config.toml
rope_base = 10000.0
qk_norm = true
init = "uniform"
init_std_down = 0.0
final_lr_fraction = 0.0
train_tokens = 1253000000
steps = 8868
Each number is 128 + 32 x the weight over its row's rms, rounded and kept within 0 to 255. Layers, rows and columns count from 0. Numbers have three digits each. The size before them is the row's rms in percent of the matrix's.

# layer 6 MLP gate, 2048x768, rms 0.023, rows 77-98, columns 0-127
104:119094168114135139166099168095133136084161188102127068148145102149100132131144158162094178151087142196122094115106140161119065105134094107136147113109106115146067204103144196077101162147196173154125150155124102192133075116095125135039109127152168036087150145118130180119146137158093154105165140084133126115132144091120097128153123118184133080119136072139084184061154166098157044182072
098:131078098055150132129067169173188141058116164149193090117080172137117139131141103125125166105126078161156183172109146079151145156078141166125129107095153089110161146143137110138115191109104136117122136103144117119135215106113129110108200062139128144151171162182154105173170086122139140163137117131071139202213068093122140135108109129117102145150132121100091179053143172118118087056102
094:153168131151052143153107135162162091125113095125135154154190084126119137065112163174159103116133167132149181158180105123111092145086079118095073142093078110098087121080145067116104155124114169144145179166116084113120062159141127131136144131063145134117136127165117190102095130144127095161137099181086098110132107074115120102182163120139130150161127145130109144066160136125187163085144
092:095111132122084193185107126155097134131113100097131115109126131187158131162103078121132148069138092134157134124160149112146067131175170144154082110124095092123145135156100092117071097087130113167161203114133065118176148106125131075118088111180162152112123141138141101132106111098179174112105124119129140142156111146064190179147122116160136122126129171221140119107103068097218109129185
105:099152084110178169114081097044148124133098077134110171161123104076117085119097124078146142176064117153106182170132090090163089069138082135085147129126179182137093168131120192142131091149145157129129121083148122150099103126105066162141181097170175153108205168091166092128146086150091083086152105152173104120102167152164136135093119114115187156126130092189141083124179125043134140113099
102:144168145133135089133129109144140126105115147150130103089152108153137178117115104141090109103171118135082164116123138156104081125148115144142206087155156096150122114146152109152086104133082136123152171089086132121160192149139149130144123108157166130145115124104073142132142130133145141127174102071123164184157152179138183166133125123092150056113101136166068081119151111111176127152145
108:072127112140159210100142087079099182096135140157110080136122147128112177140121153104151146096110135117129152091146125112137081059185084131147117159127111106122126107106123126151112114123104128098154067039129101142149117099122150120133158069110155141142073107125128099161095147125119113158126126114173080164099168121161136114143160156148193135094112116162129093091129118141154140090078
095:102101134137101094123088145100143150140157111126138157077162143104113092144135090144146139134141137104134092147129134117145163143129185118155120068204164133082169147162190121083104124153104142077139118141101068132127124111152097115124104178122168175109109118101151151127142096125122169132131176162179119111111094171109114124136139134160167121128161110104121143173142165150167115101148
101:099107144141142087106096144113134107105108160128113089143095114122113106168130117119089136130175140142112112131180177063174124110142050093159110095114094160090136130177104126115144102083056138123118064138129100087107165067130104150075106080161132126073155141187087150113131089047124156113077130117218157116127112120143126152126155105106108139095148108145086160154160162079155114123101
133:170159089128124141078160139109155143086147112170137063140131180078150110138096111115153157109116169172122166122107118150192124159139150104155166122120128114130099183152147063145146154156127086145183102075093130098090121136142140145126154110083174114109140101131124131153172165125095136059139138154120089197109170161109076124151139186131159150185139089123138122099137074153105122067099
099:065117117157115149112132147091105157127108143104100045143100055096146108106065136153103163110174127094131151128149142079074172131123092105117144119160103155126152200115135162110132077143148176100162141133070156142106123072096075153102138142103083112087113149108168129121079088144099113077133122113168143155087117173108109134154107090175104101085110102116083151085167137112119116131145
096:137146094146109064052124171036112134131089112114068108157136157136045086165156103100176150124113150206154100118104139156136107106144112140117123144180124119105166068117111160125175121098172171139133156104129125122159161149165147122147111111126094060116123101129148126124084154132108200121140130119134178171178104137122182146159134134142143077163110093082098092121176108124150065154123
095:155173113149174154102151102113119135131147152161082139167143093131115165118161141118109099144082126112112189066114067154108066074107132197072134135167159167152112166119119130158094160071133114184114125104135126085168126158126066098164109119192161148108130183136164102074130099084109121065171179170065161156133148133177152125112050187138131105155136126157110132157145113106159124210162
096:151087090119129120077103179126180115152130133115146148157140126116124151129091176119108141115144141098127132084187163120199066112153138122146154098172099138168126134138071101153078159164128146069122115122156172113117161068120107090170141178124135102205069071197097168150142096153170101107150147158127131076090134183108146126164129157163140166150164163188121108186109132132157137081129
098:119156108120144149128145062086136077191149147149144108096131062157165100088158116135061176126189121144143110134142137062135061156168142173072133074160166100097152134129152083186151115156164114118208094153081155152135124190169141129127164154160109111098154142106130112088122119124114181121142163083124140101168117107158115131185124110156182122145137055131100182068154130147138172095119
101:132127150129147128084154138129158148157119149132210107132070132111131103119108157111114172132195147082151112145116103112140165128156163075195130128075143099160158152157092123120089147127107128096141150103135116098145059169126122135132064151131060138090141163138093147156099114122088145151136170161085096134166122094157137126140132136144173154152130080122073174106142159143071115194117
101:142062133144077180151107153147131098061095097109164147178131163128173160136143153179079139164138152083031115120112134173114133132110152166167197143100122100095092152156120156119132138104124134131078146133105144123155196127143118176106072093103195200093179143112136066085177093149122103137079147201202103104094149111133129157155189095099103062066074096184113128104185117077122103074085
098:125073211098193173122123195136157052108115097148105147070130099135111136171145105109133116167118114143130175145109085180040098170118174172131070127127040113117107171069155079099097126175140072067070113138103101162203141131160115158063116151149132135088182079130115103161099192132082174136145100081072119165052117146186104110101103144163129112130119103157177155154162102134081138159137
082:057078141098120095065099161148211114117074060072125138108128174117159128100086100120141170130151116118074147172072138109127127154154123104107112133068144129124133094125169137149122129111106094063183136125179114137174145147140145197123128099107111081132107088133075141118167140106157164088068100172131144142107084219160079110106140186158179142145110134144153098095130097146106110090099
091:047122061129160194152089138130180125177158140131099088073207104132118102131129171117144182120126127138134188093121065165124085060108127159183141133100113089176134115136146116154109086189148121166128181129172101067107112143137045188090126125141131078065097118154135135056146175159087137163060163148155178125161102095149125171134148070177166187120137063154085148148091148104151079164095
098:112123078075164131123142130068140133160147175102109188157086147127143084117123109142210162151136150077104150161129147123110136085165108143124110195145129110141154171144131127034160160134175128146189087145135093133079119071141125204148177120104097080149142097137175177112201114185116096140149100163033082098131103158157126082149111119110145101123093097094093133129110185115109158157086
102:122130122151110170135120122122113132128059218138179062108151158130139143094113102072116143159125107125192116086146099132115131066121144189110121106126140177093111118146109155174062114125140130167192167153135099144127181171164102051156137099173137105169089191147174125153139124069104168134132166096093101178126177091139130208077154126156066171113104100123095150149126106089117105174075